From a checkpoint of a small transformer trained on Wikipedia: 2 heads of 32.
Each number is 128 + 24 x the weight over its row's rms, rounded and kept within 0 to 255. Layers, rows and columns count from 0. Numbers have three digits each. The size before them is the row's rms in percent of the matrix's.

# v: layer 2 attention value, 64x64, rms 0.219, rows 41-63, columns 0-63
# o: layer 2 attention output (transposed), 64x64, rms 0.176, rows 41-63, columns 0-63
# up: layer 2 MLP up, 256x64, rms 0.197, rows 0-23, columns 0-63
# down: layer 2 MLP down (transposed), 256x64, rms 0.244, rows 0-22, columns 0-63
v41 108:152106146118148172128114121112152103105156130168141134154113128093110085127125173153124154155125135164091131090148064104127132136148143135110104126174102114143148138154139134108128083126124085
o41 109:090140143153135122115146155158126165087139133141102139125137105145101173081101124127168119117130137155167141137132141071119119127102123149162137135119136147044125092140128112120158120104126135
v42 112:049126138103083155153172107102129118094159162127145137120154146134122145149147132149125113109125131112167098154151064120117095139120136112097124121168164132129143106127131125151127138105109152
o42 098:144148113177168125114117167128166138167121142143109153130083105095144121113102122132098124146141098159115160102080113117129143134078142165148109141079114131115122129165094096111131154137139138
v43 097:101127100104169151087108152091132154157155140086104110131145117138153151104092121092118145124149139145110143145121087171162117143162153120118109173103110139100180113153137130130130137109102112
o43 089:145109123102092101131165087125085105161152116150107127129087143110105113147132130143149091158123103132144127103181113114116144140124091158158173102133138113159130137160162101117147140143150081
v44 108:146126133154139134105147136130107125132112112181099102139127099098142120099087103083152127136153140133161139150102223101120114144144121125130161158100129129112105097124112145133171127100133117
o44 114:135135141086142157134120104147114098115145156100122123116131168145149160185135147121146145158110157113087101114131114151105083098156151130110101095150141070149154157122148107128082121121140117
v45 108:129144157118124128133185103133081098112145126184081106112153122122112114111133125139140123109126097161124134087135122134122150119139149116097090149119135134082141131138104180168115134139190143
o45 091:125151149189132119108079137146156128146162160110125117119114093140153113158089139116151112117116125141144136141133098065146113084151117137131135109140156107163111175122123098119145115107149080
v46 107:065118097151145143084107142103116142168175119124141074123119098125110119119138109104109162123123103119114111132104128141144174169155161132148170132150099102142109115148115148121158123143136162
o46 102:137148159105130096149169102132122108131102138127113149132128108168142142180129142123052089142124136107171103135135136163120156131095080117110146153105139143131109145135106107138111134166131085
v47 108:135142169128152131125106125155131085146126154143142129128185132103136073140119139131104140129128103098108149124134125111118178147150149134092074122165069095146121098138166152119118106154134118
o47 117:088120151129111109129149109144131178123142081126093120159130105192116179132118137115131135116092121120173136152105139094136113104098126127186114152104152140135100158118114120128127104117124173
v48 110:149158144110082069129147146127083116110156136163174139104149128106114105132135146113125142102162141145138095129153115154118110121063137126144139140113133142082136148114107110183106141126134158
o48 098:112122127170128148135130130110148155143092171137127108118091122158137081140129140134108101128166109150106153094089096104188122122177107116112136161139094101183145126116108127138131109111150128
v49 105:134118125145072125124119109141173105122104143149154160132119156130137090136097107156120137088128104085106134154155135128110100128111093107136116173150177174119139115115068125149128141131125164
o49 095:120145124180148130161112172172131150160120123112144103133140117138106117073184110132101123118116106120110106129101139168150117089122182159113103105100104111142145160108149141105098119127125130
v50 118:112117130131117180157144136100149121115150144104131114082124108146124103121111106107127124143101137141140135109165101081141112156146129144114160077144189148193085133134116136151112144139107156
o50 114:127156144137169180145129126132148139122116111101095174099129093094178126133136175164102107126143099160096125113114141140119133135118135119092135163092100120089148094156133151090129140124136099
v51 093:152150121120098161119160093122114128113121154160082129131106090110111140113178073139113121141111147128120100150114121154119140119132149125128146107139161135124142174141077132177143067136132157
o51 090:100107129149118106124075195140180078109115137111163137089165114126151161160115152136142123148162080151107142137139126113120121133161149103103122130136126132109101137123138112104103150120149104
v52 101:102093106112135104157161127142105142156148117141118106135158113178174135130135121127101163122128072128138129119107091130123111128178139109107159073149123140164094095104138143102144168127124122
o52 108:172154147119141135092096085121157158155124121128133161150114127104116129152114091082115105154109110114130106110138149158097147139091094165158137154084198119119139133115113119126121119136148147
v53 106:150123117120127124125126122144120149107130166165099086106122149129162170145155131104144121124118126099110112118159131077166139121126137129115116127174127113088170110091130097160135188076104113
o53 109:156136114128108090149112160141137130151151102154141145119109176111143117122105152090150135161157155182133133128113106123100123126104126137149113119113129146162169130098102142090082084078102149
v54 140:070128158155104138130112113126126110098132135146168120089109142095120106102126079125155114137162160118142084162112126156146114117117120186164133099125145128124163100103130117166132126162152149
o54 141:108107126120142135145164136110147111126125138098104140102105140187134106118157179128109135107145099154133177101129101140165106156109155110083145124131084107140092144160148136139124157081124101
v55 089:146124095116103185106122100110156144151065106120139109149148129138145176126131098113082152139139132092130145153111118182150127149137153152112085133161140126130139161112108096131123096130108124
o55 092:112098125123095090143127162153124110149101111118171163098123162115074134144161104127142145116107059131078144149130153144113145151133156096164170110116131122111135124107147116118133148137150148
v56 110:114103111140099150140105153131158119134110148101169107092121155140135164122105128107130124156135169079161121133160130080132106134114127203160150130181124108121105087112132115118121135135111130
o56 106:153118142110143143141183129126098148140132091135098173097121155124136111100178134124119146127122138179106169120107130157136124151094121083136141131103087141110162097102112136127093127143081149
v57 135:172143135115142106121182140139113127119121066153104101131146085124119095133108171122129129099132138156091105083150139102146130130138184103129136154103116096111115175135117157118136154125151123
o57 126:106179150157106167128108106136137135119155176134153105112152146123120109174099122113123116128137159142133115146114146114111117106173108097116135122171113081114176137116112111107156067128121102
v58 100:118124109129112127123123134168066122120106121130155166110168173107102169139118155108147098136130123078130122100142115166106140123113108121141161145128116073114119195145149153115139119113146139
o58 111:131121108124114131074138118125131116121136155133138128156108093126119085156130104136102146120142148127149149131129120150153146151139138078124114112156148150170121080107080070160130111175135181
v59 111:173122083112133095119108157138112120129082147129106140145168111093156111122132149130114124116113103091070114115164111148142150121085178110148141115088125142141118147166143130148163138141157148
o59 111:066106133132079154099124151122136127128149103157138123153147104166131143116117130128086123112173115153107103120158137118141118161161115116148133092141137143179145113151102127113083078136161127
v60 113:079122152160145149151101090077113154090143131123150142154102154147127106129132152132133132154142145170146177149069143142099122142170105111108143091114119144122123137122140117126102120082127109
o60 117:151115111118165118106131104118114117112103173122118127145108130130117139124117119158119152148135145070113120101127123120149125132119143189118106158133125136099082096159153098162163199087142137
v61 110:148111124129119108139107161159132115118122148093160136133132121090160135140128158114152143134142097091134155108125170091173152140103086128101155132101115094166113122151180104090170127127098114
o61 115:111126120080135166116165126092099153119126090172091124182146119146130172108115121126110132135125154111142106114101132144096116135129135117160111133126148154154130096122095150144072119152138182
v62 098:131111129106123098142133103169103141127135134188085092109143116139064124151150156078111162140159153166091124130129119149129139102100150143111119138123105108142140157104130114144135165096125155
o62 105:113145096145118083168108119126129170129120128125145122114127155158179120153088170124110121124177124143121105130128092138166111134131086121134155130156103136135156111080149086137144110080144106
v63 117:126136115138099151097144123118146079124115127158161170134128122069132153124161108148133136144133124078110088110147141101153125149091103165129114128131171129147105101125145064161135128152144137
o63 115:078113133116144145147128208140176136112104126124109132125130118189117150107121135111123137108118123166122144144089117134118107130108184093119124121094112112131141124147113181115095101139146141
up0 090:120162092117130150134100139107119092100154085181150143144106136144143114097110100117075098165103176130106132101128136156132136140170145144099127113154112139153135102136079097134128140145140144
down0 092:107118111181109096107099125136157146138149113076143126065125116122153138140183153161153126107168100137136093098125151135157107118109112140145127069140116112106152119150155136125128127114143140
up1 093:115093137122155147119099102112149163093114087115140154121105128141129139129135110103132105115114122127057114094144137143141130102126121171102118179150174129147177096173111136131130134137157157
down1 096:140097095086153165150136137109120145135120087128164145125082132128111088099131094090135109091148117157090161114130139113120135114119140163111124102161160132157169151134090139112125167147146150
up2 104:158122115150116086122115135155121088126111150143149118150113163161135115122179057122166120124122110111105138103116125089165104105147110142163115111090146140123129131167144132129124118165179114
down2 082:134135145160126112182131138093125131097125104141104147138166122126142127120104154134091158077108123143142165142111133107085161162091140140094118116177107113130119135121171142133132131118062110
up3 114:062097143170094150141181151138123122140139147135164085107122113143111127128122098148122120157143147110140134129124173071135136104169149140132149149165108124106126147150099126113129124083124103
down3 118:109090133165123148124153102137102116165105109160107125100115112125083115123137133148101143194118153143118127101173154103112168116158171138114090147129121114125124164116073140156112116123129135
up4 100:109132128106136150124107145167128113141107131135100144129124108126122154138117143136061096150118155190099140153099137122142087104128137159132101095138118083186134136133085091163134156132126143
down4 101:145102168146134125101146130087096139136124101091171121094131127158131113124152169110145167103118135105133116129170098103091146164132135134096120128138143105109169144132120088108119101164153173
up5 109:113138145135145185148129117132099165085124140133154123119161131119129133126142127117083127126107163159113109155099148134155113150134098102098113172116103081086193107111110148142135096145122124
down5 101:172106133129174185101160131129112124094112138121170094104148133113116146151108149107113114112127146121077102127086157127148125133137101104137125186137097109121161125121114168158140149110130102
up6 100:095121127158135149124149121165122108067133121149178047127140133148123103094170117118165118096149114145102107118127107096171146125139086127132150134147108158137133130128122168139126119128120127
down6 101:126122137117142101077156123143131082091161120117128105107157091135149106184175165115147135067120100132133105117125120120107154113174133156129130146150116117149134114127123141098130143090129168
up7 107:131163138141152123149111110177123119110145097119119092156160149191101115109117129128145139110084183099127133144131141144136083122112107132091126094151151130138104132139126168121074114109102138
down7 100:092113139072119150157131100120107106159120181137128169114117112123117135154150129146107179148099134137120149119130096102136152096082170106110102122121117117146127123110115120165143153183100124
up8 094:118121160118137137128133095171117129158112124131168085114110128144120128147140141144163120124163085153125086107150132077134149121129116161146130160109137090157136119199091118137116100100095133
down8 099:155108137143129154137119101084130124098126100109133109088164106146139153142118115137147124163123104127135127119141190168081095110143131129141094144123128149103160142100122142195081127114156130
up9 093:132167147106120104129137120159116089094128137091137101154151145119086137087154152101096127166137151133163079117110140145109154138098155134145118128129132160127125130196130088136092133096134130
down9 096:138116143119110156161103122161121178159085134138090105124131144150108155112086165158121131110085173127106092153130132152131103163092134133133112113104091124146134124095168133109142096141157118
up10 110:141159144126123142128116129115118108146130110134124177126119107116095161148135171133074159148101207116111113157104128149084145114143146162095111078132132098142158111122107120128125112095130112
down10 131:132126173122105104130123173142137178108125155093111145130113137109123139153114154111121081090139187106118176155109164134124175123120145130102113133117129062105156110121128118131123106118116122
up11 083:152168182117121132136102125169144117125144141100136159126114122126120126138156139106135093096133119160170128140161151075141140111175101116098169143121149118112163145124125165106104081097109122
down11 071:148139122133162137135090120145121132138129094117105169114159145107159152153106169123121170140109134146098123146060108131146138139090141114148099155115101130085110165144107087148113167151151132
up12 099:162089110140130119102084124091131155132142114147134128129123110097129157140147135110116101097158108123116128101151119142128150140131205139109157105147133176105153088089138161125124161166105101
down12 099:097155128165147107102179153128121112104110157168121160117127171099115095105124148134127147145153068129118162095134156121101147131105106107107149137098125074111097139153151137104116144131132145
up13 112:125094144069151168126090117118111131163109097129155111108167144149105117124133162136135107158132076108136119139165145130126095133123131129116120147088154108141175120163109124157094154081120134
down13 106:112131111139126118133141115132132104120144133144160149089181133140078148133104177133139122144137083163128169105110117182103139128168109089131104107082144139114136121133094144157104146088144109
up14 092:134134132092141160116179155123079131146145139128128161111145150146102107134175110118089136154104126141159117116129159145109094122081152109101114106138089119134149147133105158141090162087166120
down14 091:138171118144115116134104128161108115146180175096108140113131100128094153165134123130089146160169125135129115098136110153085134127118182111119066122131106129128117130142154121115150084106150122
up15 082:154161149137132150122179133103154119149120142117178131105154135140122089137108091104138115127154123127143109149132134124133140165165075135120168132088123176079156108123117169098116115113110102
down15 093:123164154106115117139161109137135118110103148110119110155148127148125123143103118103170071120127155107142088160122097144097119162130069161150158150129149168129142176104141143116123091110118105
up16 078:140125138159126152115120172083146075118140141161162126114157147103075143134136097123124146178101137102123090082110138137114119140131098149104145099119145110139137161165130117132147165137143088
down16 097:160125105111162133143111114091120127142134138140150140118151144113089192173129143128105123149134138104112119084127149115103121145128090146100097109179139144108115132083166153136163155128149082
up17 100:077160167135120147136142130142103180124126113152125136133113128151132135117151113111111133137088125144147131168095162064085161127131102146171135121102149136115155108116087120151087098113146135
down17 091:129169143179100130113103133139106124151135089105112121116101125096120121089163095154169125146137084163141106105111137130136157125119117154176154103125128112135153160141058111114120129112148137
up18 113:105139153142147146112113117114137142130135137107147140111180162115135105090091143104087165093124202100081123151128136119142129124139129118125131109140123117137125150120115173154136113074099085
down18 106:119099138108114120121089155113123181101149115102107138146158081095156157129131105132128143087147135163164166159097153150153126109082118129143150152091145143131098126127144129096127115083116148
up19 085:073132163178106134170152152115147175110118115123127140115135153176136153130102141117105154157119100139118138158123121084136097139131120141153141114114095112149163120117119160126105073126124085
down19 086:061127100165121166082127136126152160140090098114120099118108113148135132128128084143160127145135132129162097124140104119116122120182141127190129145154105134142160130143102123115126082104128137
up20 109:099169136121174125189134101145075120117127096147130165115139111141160120141098160107080158118126169117116122139127152105126162168097106138126147107121120152117163101136105106132111123123095108
down20 087:148075120119119099116129134130174093099141076116115109126148136129121165143122138126102076146135145111157154140108168128175137143133130112141120104076090136142162098150154138119168102119126154
up21 096:117094163112147105138102165125133126102109141155116144159069134125093117106089118156120117120142113135179097133164123139160137101116131117114126129107158150132106128143119074164145188125098150
down21 100:103143129074099130148166089142138146114158131084106135128101126131123108141134142117133145130119120092094123109106167070116123163136169139160133127170176143135120137117086135171162109125142128
up22 077:112129149112142101098122118114114123144141152127106112135124095149137159101130150145090158118160091164080106143142109132121089163147143167148167125130082135142071088141145102162140164121137125
down22 086:123108148152122132088126119160123166130145186143117134129129118167112147146151135124090143134123125105138073151171090129147113161126096142130129114152085107082087121130144099144119159085149111
up23 102:087140140186120104112092128145161132103118149154112108123126122156115137095132135126115091091160112182163142170150113113162144115103139113109096127149117104151131157152137101137170113081125131